config = dict(
    n_layer=16,
    vocab_size=809,
    norm_place='pre',
    rope_fraction=1.0,
    qk_norm=False,
    tie_embeddings=True,
    parallel_block=False,
    init_std_up=0.0336,
    init_std_down=0.00358,
    optimizer='adamw',
    lr=0.000953,
    lr_mult_qkv=0.5,
    lr_head=0.00819,
    warmup_steps=467,
)
Each number is 50 + 10 x the weight over its row's rms, rounded and kept within 0 to 99. Layers, rows and columns count from 0. The size before them is the row's rms in percent of the matrix's.

# layer 6 attention query, 256x256, rms 0.0381, rows 21-31,85-95,149-159,213-223, columns 0-127
073:58 47 42 45 50 58 33 68 53 64 40 37 63 43 37 58 62 26 68 49 65 47 38 32 55 47 49 45 50 48 59 57 54 55 60 56 53 54 47 57 39 51 46 30 49 56 36 65 52 55 53 48 33 33 48 53 41 44 49 47 42 47 60 50 42 46 46 45 64 37 50 54 54 53 52 67 45 34 58 33 48 57 54 59 55 55 49 44 43 46 37 58 52 59 26 39 41 64 37 46 47 60 56 41 44 46 36 67 60 49 35 54 61 44 43 64 56 41 48 24 35 67 56 53 44 42 53 44
113:66 36 55 44 59 38 53 37 44 63 62 69 55 59 59 32 56 66 50 47 64 40 66 50 58 61 33 55 58 30 58 55 39 57 46 31 43 53 58 46 34 39 49 40 50 49 71 46 60 46 44 59 30 28 56 37 60 48 54 55 34 48 44 25 42 58 50 47 54 40 44 54 48 34 48 43 47 48 44 32 64 68 50 36 44 51 52 53 50 68 54 59 63 52 51 52 52 49 52 32 47 53 53 41 48 37 65 31 55 55 46 53 51 57 37 58 41 55 46 49 56 48 50 48 44 59 47 35
084:53 54 61 56 55 64 50 46 59 53 48 63 39 43 35 63 41 44 51 70 48 47 57 39 50 51 54 42 39 70 48 41 42 43 47 66 47 55 29 40 47 54 55 37 74 42 49 56 57 58 47 55 46 69 53 47 49 50 57 53 55 42 53 52 41 59 63 46 47 51 53 53 48 46 44 43 49 63 25 48 37 43 37 58 68 50 57 72 40 58 58 35 46 39 49 72 45 45 44 52 49 51 37 55 67 47 43 48 52 64 43 31 56 51 47 34 59 45 43 45 38 37 46 39 67 48 60 48
090:59 47 37 55 41 41 45 58 43 55 40 62 49 58 57 60 55 56 50 43 49 50 56 35 59 63 56 70 51 48 77 28 36 60 60 46 45 53 62 31 42 53 56 62 60 63 53 66 55 59 66 34 47 31 44 41 49 48 72 44 39 65 61 35 48 51 72 59 51 65 52 36 46 52 47 49 55 60 51 45 58 56 36 26 47 52 66 52 36 70 59 49 58 38 42 48 41 55 55 49 54 47 47 50 43 52 37 35 44 59 49 54 62 70 51 47 45 40 41 31 47 50 58 35 41 47 43 28
108:49 52 54 41 53 42 67 41 53 41 57 41 56 56 62 39 50 46 64 68 34 62 48 46 65 55 55 46 47 39 52 63 49 42 54 49 43 52 43 56 56 52 49 38 48 41 58 39 44 57 42 46 48 70 28 54 64 51 49 45 57 49 60 65 62 48 32 46 38 62 44 51 53 49 56 60 60 56 43 59 54 69 56 57 39 63 33 45 56 46 43 52 71 79 59 41 53 58 31 55 43 65 41 49 59 40 40 55 49 57 58 51 29 32 38 40 60 63 53 51 40 55 44 33 46 61 47 50
120:52 48 45 60 46 41 56 64 49 62 46 41 69 42 49 41 48 35 40 48 41 60 44 42 47 48 50 38 33 55 61 39 44 43 53 49 19 57 51 30 48 49 27 36 59 31 48 60 55 48 38 54 48 55 49 42 44 46 44 54 50 57 37 25 53 51 64 62 62 47 54 61 35 58 55 52 46 58 44 54 69 39 42 26 51 47 59 46 62 67 34 48 63 28 51 54 45 66 54 65 57 56 60 57 60 34 58 37 47 62 36 45 61 45 40 46 41 36 33 58 53 56 40 58 32 60 56 42
111:45 61 49 65 53 65 41 60 44 52 40 79 43 54 54 51 48 33 66 42 51 57 48 47 42 58 59 66 57 38 55 61 42 54 54 52 52 44 47 58 45 54 56 60 45 37 51 50 50 49 69 60 37 55 37 47 62 52 49 47 44 46 49 50 57 58 44 53 58 49 35 48 65 54 45 35 62 46 70 60 29 39 39 42 51 50 30 72 43 58 74 54 45 59 68 54 62 43 39 64 40 59 42 58 69 50 53 46 55 17 47 47 44 50 47 35 58 66 76 37 55 40 57 51 57 56 47 65
106:42 56 68 55 56 45 55 37 42 29 40 58 45 55 59 57 30 66 42 44 36 55 42 49 52 52 41 42 36 56 58 56 46 48 39 44 60 47 47 59 57 47 47 60 61 51 59 45 42 43 50 57 68 68 39 54 63 45 40 68 57 33 50 64 56 55 46 67 38 49 46 46 53 41 63 38 57 41 42 59 28 71 52 74 61 50 38 51 42 32 58 47 41 61 46 52 57 39 64 63 71 51 37 51 47 66 51 60 45 69 56 35 47 46 36 49 76 51 54 67 43 52 44 45 34 47 56 48
100:33 43 65 68 57 53 52 35 46 40 45 65 48 48 53 53 41 54 49 53 21 59 45 39 64 52 54 60 42 59 42 54 58 45 56 49 43 48 50 55 41 62 59 52 56 42 50 64 35 50 49 54 68 45 57 71 50 59 34 70 49 53 59 47 54 41 55 59 44 62 69 48 63 63 61 43 58 57 64 72 44 55 63 57 47 48 63 45 38 44 48 53 56 72 73 37 38 41 46 47 37 52 45 46 68 43 56 57 51 41 44 41 25 63 55 58 39 49 50 44 54 61 49 52 36 47 44 55
119:47 42 62 53 45 47 41 62 66 69 50 59 62 38 51 51 61 51 50 63 66 55 55 47 51 34 48 36 43 47 35 35 50 53 64 56 53 68 48 36 48 50 56 47 60 52 57 55 59 56 46 49 49 52 59 48 27 45 76 50 59 40 34 46 40 57 74 52 60 36 64 40 56 64 53 31 52 56 61 46 47 36 62 47 51 43 62 55 62 63 36 53 52 51 50 49 36 45 59 54 49 70 55 53 46 51 41 38 37 45 45 33 73 57 58 49 54 49 52 45 48 47 38 48 50 51 59 36
112:21 59 51 65 43 52 46 54 56 42 53 23 53 44 31 41 36 48 47 63 41 35 56 39 67 57 56 49 61 47 50 52 33 46 41 46 61 53 56 48 46 55 38 61 43 47 67 37 43 40 46 37 55 49 50 55 53 53 47 45 31 61 57 49 63 65 61 50 54 42 52 34 48 35 65 69 53 52 54 39 49 58 41 61 57 43 41 43 60 42 33 34 30 48 37 64 68 52 40 41 47 47 37 55 50 51 66 59 59 48 54 55 56 46 37 46 50 67 65 54 60 55 44 41 49 54 55 61
080:56 47 39 58 52 43 34 49 56 47 61 46 55 42 44 52 49 61 36 65 52 50 34 48 54 57 46 57 52 59 43 61 43 75 54 50 73 47 49 53 24 47 59 52 60 60 52 31 50 36 60 45 43 28 55 36 44 52 71 46 45 56 44 40 52 29 41 51 28 32 38 46 56 49 39 51 52 60 52 51 68 37 47 46 64 51 53 51 59 35 50 34 61 40 44 50 59 47 63 61 58 41 54 33 42 61 58 45 52 43 38 54 51 64 43 54 38 39 76 43 38 44 59 48 72 43 51 55
106:63 71 49 46 63 48 55 54 40 60 25 49 51 58 50 43 31 50 49 54 56 54 52 58 39 72 59 47 51 40 52 57 56 64 63 49 38 45 42 62 54 48 56 53 47 33 58 50 42 36 40 64 38 68 39 56 54 59 59 41 42 60 44 46 53 56 43 44 61 63 43 55 47 32 71 59 41 39 59 60 59 41 44 51 47 51 37 50 50 36 60 43 34 61 60 54 59 56 49 30 41 39 50 61 54 45 55 55 61 31 52 47 49 56 48 48 81 64 55 64 47 51 51 37 46 42 45 72
094:66 54 53 56 49 67 58 49 38 44 39 55 43 54 53 56 53 51 57 50 49 58 56 44 68 53 64 44 69 33 53 37 60 55 40 42 53 66 62 51 64 49 42 43 48 54 53 58 41 62 58 57 70 51 62 54 48 52 64 48 58 54 50 49 22 65 59 21 47 43 69 66 48 51 51 80 60 51 68 40 54 65 66 45 55 57 64 58 49 64 49 67 45 44 50 52 47 44 61 38 40 52 51 51 56 49 47 45 44 59 45 39 67 55 53 62 41 57 49 39 46 43 50 65 50 36 40 57
093:44 59 46 46 49 66 30 56 59 40 38 56 49 55 46 52 60 35 61 64 63 37 41 57 55 39 54 75 48 65 59 33 56 55 46 47 56 53 60 58 47 75 36 49 41 51 60 24 61 68 67 50 43 52 43 50 54 45 61 64 61 40 67 58 52 45 49 44 45 53 50 70 50 48 37 58 53 47 47 43 48 72 55 48 53 50 40 59 37 32 60 50 40 51 50 45 67 42 54 51 69 48 68 51 31 64 43 62 43 46 44 53 62 59 58 66 44 59 42 57 37 34 53 47 62 36 47 45
117:42 39 52 54 45 43 68 45 42 68 41 42 65 51 70 50 49 67 48 71 58 53 50 46 66 51 45 44 35 50 46 53 45 34 58 54 38 56 34 61 52 41 59 55 64 44 39 49 48 44 30 48 47 63 54 49 27 55 50 70 56 62 48 44 50 60 54 56 43 35 49 61 22 58 62 64 69 53 32 43 71 46 61 40 54 38 54 41 26 60 61 56 53 52 57 63 54 62 52 55 34 45 51 54 39 41 51 42 43 71 44 55 57 53 43 46 33 34 51 54 52 67 52 44 28 63 43 54
100:60 68 40 41 48 58 30 57 50 29 40 73 52 65 58 68 50 39 44 39 60 38 30 63 45 52 54 58 49 65 51 51 53 66 66 30 58 53 58 49 48 48 30 36 51 46 56 50 41 53 77 66 56 53 59 44 38 38 63 40 40 37 49 53 56 37 63 29 41 39 63 55 50 45 51 49 43 44 65 45 40 63 46 52 41 50 36 52 67 52 30 43 48 41 61 50 45 36 61 44 50 59 52 43 55 55 56 53 64 39 50 47 53 53 50 68 43 44 43 63 35 62 53 44 55 30 35 41
098:45 66 57 58 54 49 46 40 48 51 51 63 29 53 47 43 47 54 47 35 63 61 66 42 52 49 64 47 45 39 50 63 52 52 43 51 50 42 55 43 43 49 44 56 36 55 60 35 43 51 52 44 68 41 29 56 49 60 42 67 38 68 51 59 53 49 36 52 42 43 33 54 63 45 40 52 50 55 38 61 48 45 58 48 54 61 41 47 57 20 65 36 54 48 49 59 77 55 64 56 39 45 46 50 52 35 44 59 58 59 66 63 40 58 68 49 46 41 66 63 66 45 43 66 63 51 48 53
091:61 48 45 58 58 39 58 52 45 66 65 45 42 59 39 43 45 66 49 39 61 54 54 43 34 62 55 37 64 57 53 70 45 51 61 58 47 41 27 49 38 41 47 58 37 39 64 45 45 62 37 45 57 42 46 49 43 66 42 61 25 41 60 49 45 39 52 64 47 54 45 54 36 53 41 55 63 63 38 66 56 34 57 50 47 50 68 42 56 56 56 37 55 57 43 53 63 67 56 37 47 50 33 51 55 61 48 50 61 46 52 36 40 42 39 44 39 47 63 42 66 31 26 57 50 63 34 57
106:48 59 50 61 53 40 51 45 41 40 52 54 58 35 69 46 52 61 54 44 44 46 34 36 46 55 49 45 47 51 43 66 41 29 49 49 42 60 41 60 52 52 44 68 53 47 40 58 46 50 34 29 63 55 44 55 46 65 43 68 46 48 41 57 46 66 55 65 56 48 53 82 50 58 51 45 58 50 31 54 58 32 50 44 46 33 57 31 29 44 57 45 58 53 45 67 52 51 55 62 45 42 47 56 43 26 43 49 35 55 45 64 56 48 57 37 50 56 52 54 56 66 43 57 43 53 53 53
108:36 49 49 46 37 54 49 33 46 42 54 52 64 40 32 58 33 42 34 46 49 63 53 62 70 33 50 54 53 48 42 43 60 51 35 48 77 57 54 51 50 59 56 52 41 51 58 59 43 65 65 76 52 37 36 43 43 56 71 62 41 58 52 47 56 46 57 47 43 52 49 58 67 37 56 49 35 54 39 50 43 60 36 68 52 52 43 65 58 48 55 49 47 49 68 49 45 49 42 74 59 60 65 33 50 53 30 63 45 32 45 44 44 56 51 62 42 53 40 53 48 56 52 62 59 47 56 38
096:46 53 53 58 30 44 45 34 56 46 49 49 68 59 51 67 43 40 61 40 47 56 62 43 74 46 51 40 33 77 52 57 47 45 67 42 54 59 48 48 57 66 55 47 47 32 49 59 60 63 51 44 43 37 66 46 46 27 67 39 50 56 43 55 57 29 50 49 66 31 69 39 57 45 38 45 49 57 54 60 53 55 62 52 56 48 74 53 48 41 55 48 56 47 71 45 32 44 47 45 48 56 57 45 49 75 44 24 42 58 55 47 45 47 38 52 49 58 54 38 39 58 64 45 58 53 50 55
063:56 51 44 52 49 63 54 38 46 61 48 54 78 55 25 61 62 38 61 57 53 53 73 70 41 53 51 45 48 35 44 50 56 49 44 65 62 68 37 53 54 37 53 50 45 56 37 53 57 42 52 48 51 59 36 47 40 52 44 64 45 60 67 50 51 64 51 42 48 27 50 56 66 48 50 41 53 67 61 41 55 47 49 57 58 45 50 62 61 39 47 37 53 42 42 35 58 56 49 57 45 51 66 62 59 34 53 46 46 53 56 73 36 53 49 53 56 50 53 56 32 51 46 46 57 55 47 56
102:67 44 63 44 68 36 53 52 51 56 62 59 52 47 34 57 46 58 51 56 69 56 39 62 32 61 64 30 58 58 44 40 49 55 45 40 38 42 46 55 43 47 52 46 42 49 51 52 45 56 52 21 50 64 60 52 50 41 56 32 59 54 58 52 57 45 68 39 57 43 49 58 61 23 50 46 40 58 58 35 51 61 55 52 50 60 48 38 49 70 49 56 52 42 55 51 50 41 63 59 43 60 64 64 55 56 53 49 54 52 42 47 81 59 63 42 59 55 68 40 52 48 38 49 65 56 44 44
091:43 61 46 53 46 41 38 46 54 53 58 38 50 61 50 55 56 61 50 54 45 42 44 42 63 51 41 64 50 43 45 43 42 48 57 45 48 48 50 64 43 60 43 45 60 41 51 49 50 54 31 58 30 37 39 55 48 50 39 48 60 62 49 62 70 50 49 51 58 33 48 77 53 63 46 58 49 43 41 71 51 63 66 50 61 51 42 60 52 47 46 40 51 70 41 58 44 56 61 48 58 33 52 40 53 58 50 71 44 44 54 46 42 45 53 53 33 83 31 65 56 50 47 47 35 38 50 60
085:47 54 63 57 35 47 53 41 48 57 43 42 58 59 56 44 42 55 65 61 41 53 52 57 56 62 44 44 61 61 47 38 50 19 60 80 55 39 43 51 69 68 38 40 51 64 42 54 44 61 46 44 64 43 42 59 51 36 67 53 49 54 33 50 50 59 34 44 50 63 39 44 62 57 63 46 56 48 48 39 46 54 65 55 49 49 41 73 51 32 54 55 58 63 64 69 39 50 18 55 46 55 55 72 58 67 52 59 47 55 54 58 63 68 60 53 42 54 49 33 33 55 56 32 54 47 46 55
088:45 53 52 55 47 45 54 46 49 55 36 29 40 43 57 52 63 66 42 62 61 56 38 52 63 62 64 61 55 35 61 62 59 54 46 50 58 35 53 63 60 55 46 38 54 46 67 59 44 24 52 40 51 48 52 36 78 56 29 68 51 47 52 38 42 48 48 47 60 49 60 37 51 45 67 52 47 58 44 39 58 52 49 51 57 55 57 43 40 41 58 60 63 48 61 53 59 48 30 56 55 56 49 31 43 39 59 38 35 50 51 41 55 46 40 63 50 40 61 61 70 58 67 67 51 49 45 43
093:45 45 50 56 45 79 39 44 56 45 59 48 48 43 56 52 57 56 46 44 57 70 27 67 49 60 61 46 37 43 47 51 43 47 31 56 48 36 51 60 48 65 49 48 55 45 29 55 62 49 49 54 71 64 59 45 40 49 50 62 66 61 52 35 39 32 68 56 44 23 57 41 43 46 62 53 43 50 30 56 52 47 43 65 40 40 48 46 39 44 51 39 40 39 60 56 60 44 40 61 45 57 51 58 53 46 34 52 54 23 53 36 36 45 42 57 42 40 43 79 49 64 40 74 56 56 27 50
106:60 44 36 37 48 56 48 45 33 53 48 46 52 54 54 39 46 47 47 44 46 61 33 47 51 52 53 28 48 59 60 49 56 49 54 59 45 44 62 60 48 42 44 43 52 38 48 51 41 54 26 49 46 49 41 59 48 47 46 36 51 54 39 49 46 49 49 42 54 66 57 64 43 49 45 46 52 55 47 55 56 69 41 59 40 31 41 53 64 54 30 70 46 54 58 45 51 50 35 32 32 53 62 55 55 65 44 42 66 69 35 49 72 68 40 64 43 40 45 62 47 51 39 50 45 51 49 56
105:36 60 51 61 65 63 68 46 57 31 44 51 51 50 57 69 42 60 61 30 45 37 49 39 51 49 47 79 32 64 56 58 45 51 56 46 56 24 46 43 41 43 54 59 52 63 63 43 50 50 52 36 50 55 53 64 54 68 34 57 57 36 57 44 44 37 31 69 35 32 50 57 59 41 67 68 43 52 46 57 56 52 40 50 36 60 54 50 31 27 62 37 52 51 55 63 45 49 58 40 51 41 39 42 57 45 57 53 51 50 42 40 43 28 44 37 40 38 51 65 66 48 54 58 44 49 36 41
097:26 51 48 50 55 39 52 41 64 46 35 46 47 65 41 48 60 64 47 55 43 54 56 47 52 57 36 47 41 66 53 48 72 48 28 43 65 23 59 58 49 62 49 60 50 42 48 35 30 53 41 19 42 55 51 56 51 55 34 71 49 44 44 44 44 49 60 46 50 57 49 60 49 46 45 71 48 60 38 49 58 45 34 48 38 61 48 53 46 35 42 35 44 56 63 47 40 46 57 24 51 51 51 53 50 52 58 58 52 44 49 56 42 33 57 52 47 47 50 55 58 51 63 54 42 64 56 44
097:46 60 46 45 58 56 60 37 42 54 47 49 45 40 49 57 36 52 38 55 49 44 49 46 56 45 54 47 28 53 73 37 53 47 51 34 64 66 45 47 63 51 75 63 63 58 43 50 42 60 48 55 62 51 46 37 30 52 41 54 48 69 53 48 57 52 70 59 62 77 74 48 63 59 57 43 55 49 51 57 47 51 63 43 46 48 60 65 44 49 54 38 54 47 60 52 28 48 34 59 53 56 39 45 45 48 41 53 30 55 31 52 71 52 60 58 38 53 49 63 38 47 51 43 48 51 51 47
101:58 49 45 57 41 52 39 25 49 48 44 49 63 55 62 45 40 34 49 39 51 56 48 49 47 57 60 27 53 50 41 81 44 46 57 47 61 35 46 52 59 38 53 49 35 43 56 51 45 66 67 66 51 59 55 41 40 56 48 56 49 49 62 52 53 24 65 40 40 47 54 37 46 45 47 63 56 52 53 77 34 41 47 46 41 47 54 49 59 42 53 41 57 53 52 55 60 46 44 51 49 41 46 50 63 55 41 48 51 53 46 43 51 43 51 44 35 39 42 60 62 51 61 50 41 42 47 20
072:57 48 44 45 57 52 33 52 56 64 23 45 53 58 58 36 43 35 62 56 53 39 41 55 52 46 48 53 33 71 54 60 45 66 56 41 71 69 52 55 47 57 57 60 51 51 40 66 38 69 41 49 65 41 44 43 41 55 38 39 52 36 34 40 34 36 56 43 42 47 53 37 45 58 39 54 46 52 55 58 35 40 37 45 65 62 61 52 61 57 42 45 50 50 42 44 44 45 49 50 50 47 51 42 39 56 62 61 51 50 44 63 42 45 63 44 34 49 52 56 35 57 65 57 42 54 42 59
111:44 53 47 50 69 54 49 43 36 54 54 42 35 72 31 49 54 55 59 44 64 60 63 59 59 56 58 48 62 45 46 50 54 59 44 57 46 45 42 49 53 43 48 33 40 70 53 17 48 47 42 55 42 39 40 54 66 42 47 48 47 47 70 49 32 62 53 43 55 50 33 48 56 39 44 59 55 45 39 44 41 58 52 53 41 59 67 51 50 64 53 47 59 44 56 34 56 46 60 39 46 56 47 52 40 50 42 44 74 40 48 35 61 31 58 68 59 47 46 59 53 57 64 38 54 65 57 61
102:56 66 56 50 44 73 41 61 52 60 44 55 50 52 63 64 57 30 45 41 57 44 49 44 58 38 68 59 74 71 41 47 58 43 56 40 54 36 63 49 53 45 46 36 39 53 47 48 28 75 49 48 54 64 57 47 46 63 53 62 45 58 43 38 44 53 53 43 33 40 54 50 50 65 46 38 60 65 50 55 47 45 36 46 62 53 27 48 40 31 43 48 47 54 58 56 63 48 57 23 55 41 48 44 52 44 46 56 51 54 38 55 55 61 40 53 48 49 50 44 47 42 49 29 43 25 34 42
093:48 52 56 73 45 55 43 48 42 65 44 65 54 71 54 48 38 51 37 60 48 41 52 53 56 47 55 44 44 58 54 34 51 39 57 42 48 50 55 46 57 51 48 48 50 51 42 52 32 51 67 55 51 52 47 56 52 43 51 57 71 53 50 47 40 68 60 47 35 49 47 49 44 72 56 47 50 53 69 60 30 57 59 36 54 56 68 60 41 52 45 62 48 51 55 46 47 63 60 45 46 59 48 48 34 58 47 54 43 45 52 65 51 51 49 40 44 66 60 48 23 44 62 31 52 59 41 60
090:42 60 72 56 56 53 52 52 38 36 69 35 58 40 47 52 45 71 42 48 60 34 49 42 49 45 49 61 54 28 43 39 54 49 51 56 57 50 51 64 48 45 63 32 20 62 53 42 71 33 43 49 48 37 43 64 37 56 48 62 60 33 44 56 39 47 54 49 38 38 34 36 40 41 55 56 56 45 57 64 49 43 60 53 54 51 43 56 48 45 40 37 46 37 52 74 65 53 31 57 41 49 45 44 54 47 52 59 63 40 73 48 53 35 48 41 44 44 60 55 61 51 62 65 53 55 60 53
107:64 54 41 29 53 56 58 56 57 56 47 54 61 41 51 62 59 51 42 38 47 57 41 51 45 39 35 49 28 55 46 28 53 43 53 41 42 51 51 62 54 40 48 32 59 53 17 73 50 54 48 46 45 63 50 34 43 62 51 54 49 66 49 56 44 54 47 39 62 60 55 47 47 54 65 60 56 51 47 50 53 50 60 45 56 42 28 44 35 54 42 67 55 51 57 46 48 58 62 45 45 62 52 39 60 51 47 51 38 69 43 71 63 71 50 57 26 44 52 49 65 56 33 67 32 46 57 36
114:42 46 44 51 69 68 41 42 37 45 51 62 38 53 23 44 47 53 42 34 54 60 40 65 67 49 59 53 42 43 59 49 54 51 50 66 48 41 49 53 39 63 44 47 56 58 33 43 59 44 65 52 52 55 45 50 52 61 44 60 43 67 55 35 41 65 54 51 42 64 44 26 60 49 55 42 40 57 46 56 35 57 58 42 57 46 58 54 47 56 45 51 52 76 60 36 57 40 34 65 40 51 55 39 43 69 42 58 37 56 53 54 62 53 53 57 34 43 75 62 65 44 48 49 46 66 37 64
104:43 58 64 53 50 62 51 43 50 36 60 47 28 33 39 58 70 46 64 34 51 42 60 48 57 43 48 54 44 61 41 55 46 43 37 57 72 40 51 52 35 44 60 39 49 45 66 47 58 40 39 51 39 51 45 63 54 48 48 55 42 47 30 61 42 51 58 57 53 45 55 62 53 47 42 64 53 62 42 61 70 42 43 48 53 54 57 59 61 41 54 43 44 51 45 60 70 63 50 55 55 40 42 61 68 54 51 40 61 28 59 41 26 50 54 48 55 42 46 58 60 51 57 62 60 54 59 64
112:39 67 53 63 57 40 51 33 49 38 58 64 35 33 46 60 58 55 54 41 39 38 57 44 52 54 49 44 45 56 34 54 50 54 38 41 69 61 39 47 50 48 61 48 57 46 57 52 65 38 50 41 53 37 48 60 63 46 46 59 45 56 58 40 38 52 80 62 61 47 45 51 71 35 55 36 34 49 53 71 60 45 61 52 69 65 78 60 42 57 56 44 32 45 51 53 51 49 51 62 34 38 56 47 51 46 52 53 64 19 72 39 61 47 56 34 51 43 34 54 67 55 52 56 55 56 41 46
110:54 38 53 40 64 39 44 50 67 68 33 73 69 42 39 48 45 39 43 43 65 59 59 61 57 53 46 40 45 63 54 52 44 35 55 44 59 56 56 59 53 55 42 30 47 52 49 53 36 58 50 54 59 57 53 20 39 57 55 59 54 47 30 51 63 64 57 45 48 60 57 44 64 50 54 58 41 49 31 58 46 46 72 54 67 46 40 64 63 49 55 53 51 32 52 45 44 54 45 53 49 62 55 56 42 50 44 53 44 62 48 50 38 43 49 57 55 63 45 45 48 46 53 68 39 63 47 39
115:56 52 40 53 56 53 54 44 54 44 55 64 49 43 53 47 52 38 54 37 50 52 51 62 42 66 55 57 36 51 44 62 66 48 52 58 72 59 39 61 41 52 71 58 48 62 52 60 59 46 62 58 44 52 51 43 43 45 48 56 38 64 51 51 66 51 41 36 50 45 59 50 54 48 52 57 45 45 51 56 63 55 48 53 58 39 58 58 53 39 55 61 42 44 54 47 55 37 31 52 53 42 57 55 43 52 54 62 55 52 61 47 32 52 52 60 53 51 52 52 65 34 50 57 51 47 48 54
# layer 6 attention key, 64x256, rms 0.04, rows 21-31, columns 0-127
252:58 50 44 39 50 42 53 44 43 45 53 54 30 72 39 46 55 46 58 43 54 43 44 49 47 65 65 55 54 46 52 64 56 83 49 53 52 38 63 52 40 45 50 45 32 53 64 45 56 49 58 49 43 47 51 43 75 37 30 39 43 51 41 57 45 37 39 34 42 50 32 46 52 26 42 51 30 42 40 46 54 76 40 52 32 59 48 46 61 52 48 62 46 38 51 52 65 35 62 36 61 65 49 42 51 63 50 54 72 36 53 36 48 31 52 65 54 34 62 42 64 47 54 48 66 41 51 59
110:45 53 52 55 60 54 43 50 53 44 40 55 59 47 56 58 53 50 32 54 42 55 54 46 55 30 40 47 47 46 45 43 56 27 53 40 50 69 62 36 57 51 44 53 73 63 34 56 59 56 46 57 36 44 58 45 55 50 54 53 46 64 64 40 50 58 48 55 52 52 68 50 42 57 29 51 56 59 46 53 63 42 51 54 51 44 46 49 50 49 39 39 55 58 52 55 32 64 41 46 38 37 63 45 52 33 46 49 48 66 55 70 51 70 51 52 53 35 38 49 39 72 65 48 42 43 39 52
120:64 57 51 50 42 58 50 63 40 52 67 55 41 67 51 55 53 46 67 68 58 54 48 52 43 52 66 56 44 57 58 62 59 66 53 68 35 30 39 50 43 54 44 55 31 52 55 37 51 54 77 48 45 46 49 49 51 46 50 48 49 41 45 51 50 43 46 50 52 43 48 49 53 30 64 58 52 61 55 48 56 58 43 55 36 35 41 47 55 39 57 50 37 45 47 48 58 34 43 57 69 62 53 56 58 58 52 48 69 32 47 47 55 39 47 69 65 46 57 51 73 37 54 46 62 56 52 58
110:61 59 47 43 56 33 45 42 35 56 57 55 45 60 41 41 47 40 50 48 51 55 34 44 49 69 54 51 62 29 33 58 46 75 64 49 54 46 60 48 52 38 60 47 46 60 50 44 53 47 62 42 54 61 40 48 54 67 29 41 59 52 44 33 55 40 40 52 71 48 54 52 48 56 42 29 52 52 46 53 50 59 50 54 47 64 44 36 49 53 44 60 50 47 33 35 71 41 49 51 64 65 48 52 59 62 54 49 41 52 65 46 35 42 48 64 61 29 66 40 45 56 45 51 73 52 44 48
096:55 46 33 52 55 33 43 38 41 47 54 35 42 44 61 57 47 29 60 43 21 53 36 61 60 26 31 48 47 57 59 47 30 46 52 48 52 61 33 32 42 64 57 47 36 48 65 53 39 62 41 56 42 49 46 58 64 44 46 47 36 58 62 59 59 43 49 51 38 48 43 60 63 62 45 48 56 48 54 58 45 46 47 51 47 43 57 72 70 32 38 40 66 65 50 53 53 38 46 63 63 51 52 52 44 41 41 40 52 44 61 48 42 31 53 38 44 66 44 54 53 52 48 45 51 42 62 55
104:52 53 70 22 49 54 26 70 56 46 44 52 57 61 64 49 51 52 52 66 51 57 38 59 36 55 59 45 47 53 29 59 45 55 41 44 39 45 56 57 37 44 49 52 46 33 50 21 52 57 33 30 44 70 58 48 43 51 48 41 52 61 53 44 55 54 35 74 58 53 35 43 49 44 51 60 60 67 44 61 72 64 50 45 42 63 65 14 60 65 53 65 67 53 46 45 40 48 56 46 54 54 34 44 57 58 49 42 59 54 59 57 42 64 44 63 50 57 64 44 48 55 53 68 48 46 40 57
115:59 55 59 45 47 51 50 45 66 49 64 40 40 40 48 45 55 66 43 60 39 44 56 43 56 42 48 48 58 51 33 38 44 47 51 58 44 46 56 39 56 55 62 53 58 36 36 56 70 47 58 48 47 55 64 40 52 55 43 38 47 63 44 54 56 53 39 60 73 36 54 53 47 56 50 27 58 57 65 50 45 45 68 61 63 55 40 45 37 58 50 55 56 67 34 45 32 37 48 51 53 46 35 43 50 66 52 47 35 36 27 53 63 49 53 34 54 43 57 40 29 48 44 55 52 53 57 52
108:35 51 67 57 55 62 30 53 54 48 54 38 62 37 55 46 71 31 54 57 63 42 50 45 43 52 44 65 55 58 46 58 45 57 52 47 64 52 37 57 59 41 47 55 57 52 57 36 44 35 55 40 34 43 50 44 57 46 65 59 53 32 72 44 70 48 67 60 48 49 38 55 47 40 57 51 68 45 40 63 34 39 49 54 49 41 48 59 61 59 54 48 54 46 52 51 60 37 46 60 44 55 54 43 70 29 79 51 53 32 54 47 60 58 40 42 54 52 42 77 50 35 55 43 48 65 51 48
106:48 51 47 60 47 55 51 42 32 46 43 49 26 46 35 58 50 41 58 46 59 48 49 42 59 48 59 52 51 40 48 66 30 70 55 53 59 53 50 32 48 29 59 60 50 47 62 52 42 44 51 53 31 38 37 57 54 38 43 71 55 45 64 56 73 37 58 54 47 41 49 53 49 32 54 46 41 51 62 45 28 40 43 50 42 53 42 52 47 44 26 49 35 50 33 44 36 49 51 61 44 51 41 46 50 39 56 51 50 26 48 34 48 54 49 35 43 45 56 55 44 49 53 49 54 56 68 42
103:69 54 56 45 61 39 57 66 67 60 58 48 52 60 34 68 65 48 56 57 64 37 45 56 49 50 71 37 44 54 43 59 63 53 60 42 47 55 55 32 35 44 33 29 42 47 48 41 55 57 49 51 48 45 45 48 60 41 55 38 51 60 55 46 49 58 56 44 42 37 49 45 59 44 51 54 50 51 42 50 50 42 42 48 52 70 56 31 56 67 48 56 55 48 46 39 36 45 58 45 40 57 47 34 43 61 43 46 44 41 41 64 59 51 56 31 61 51 57 44 45 55 68 54 42 53 68 57
107:36 38 37 60 47 56 69 57 56 51 66 67 39 63 69 59 42 49 61 60 48 49 60 42 59 40 39 48 48 45 36 36 51 47 53 45 39 66 39 40 40 46 44 67 64 62 54 54 44 48 46 58 41 44 53 68 43 47 55 52 57 34 39 53 55 56 28 38 61 70 29 64 41 41 59 48 52 49 45 42 61 48 63 46 59 46 60 63 52 58 55 49 51 67 56 56 64 55 55 54 48 33 40 51 55 52 37 60 73 65 49 53 54 58 46 34 71 71 46 49 62 47 61 36 43 43 60 45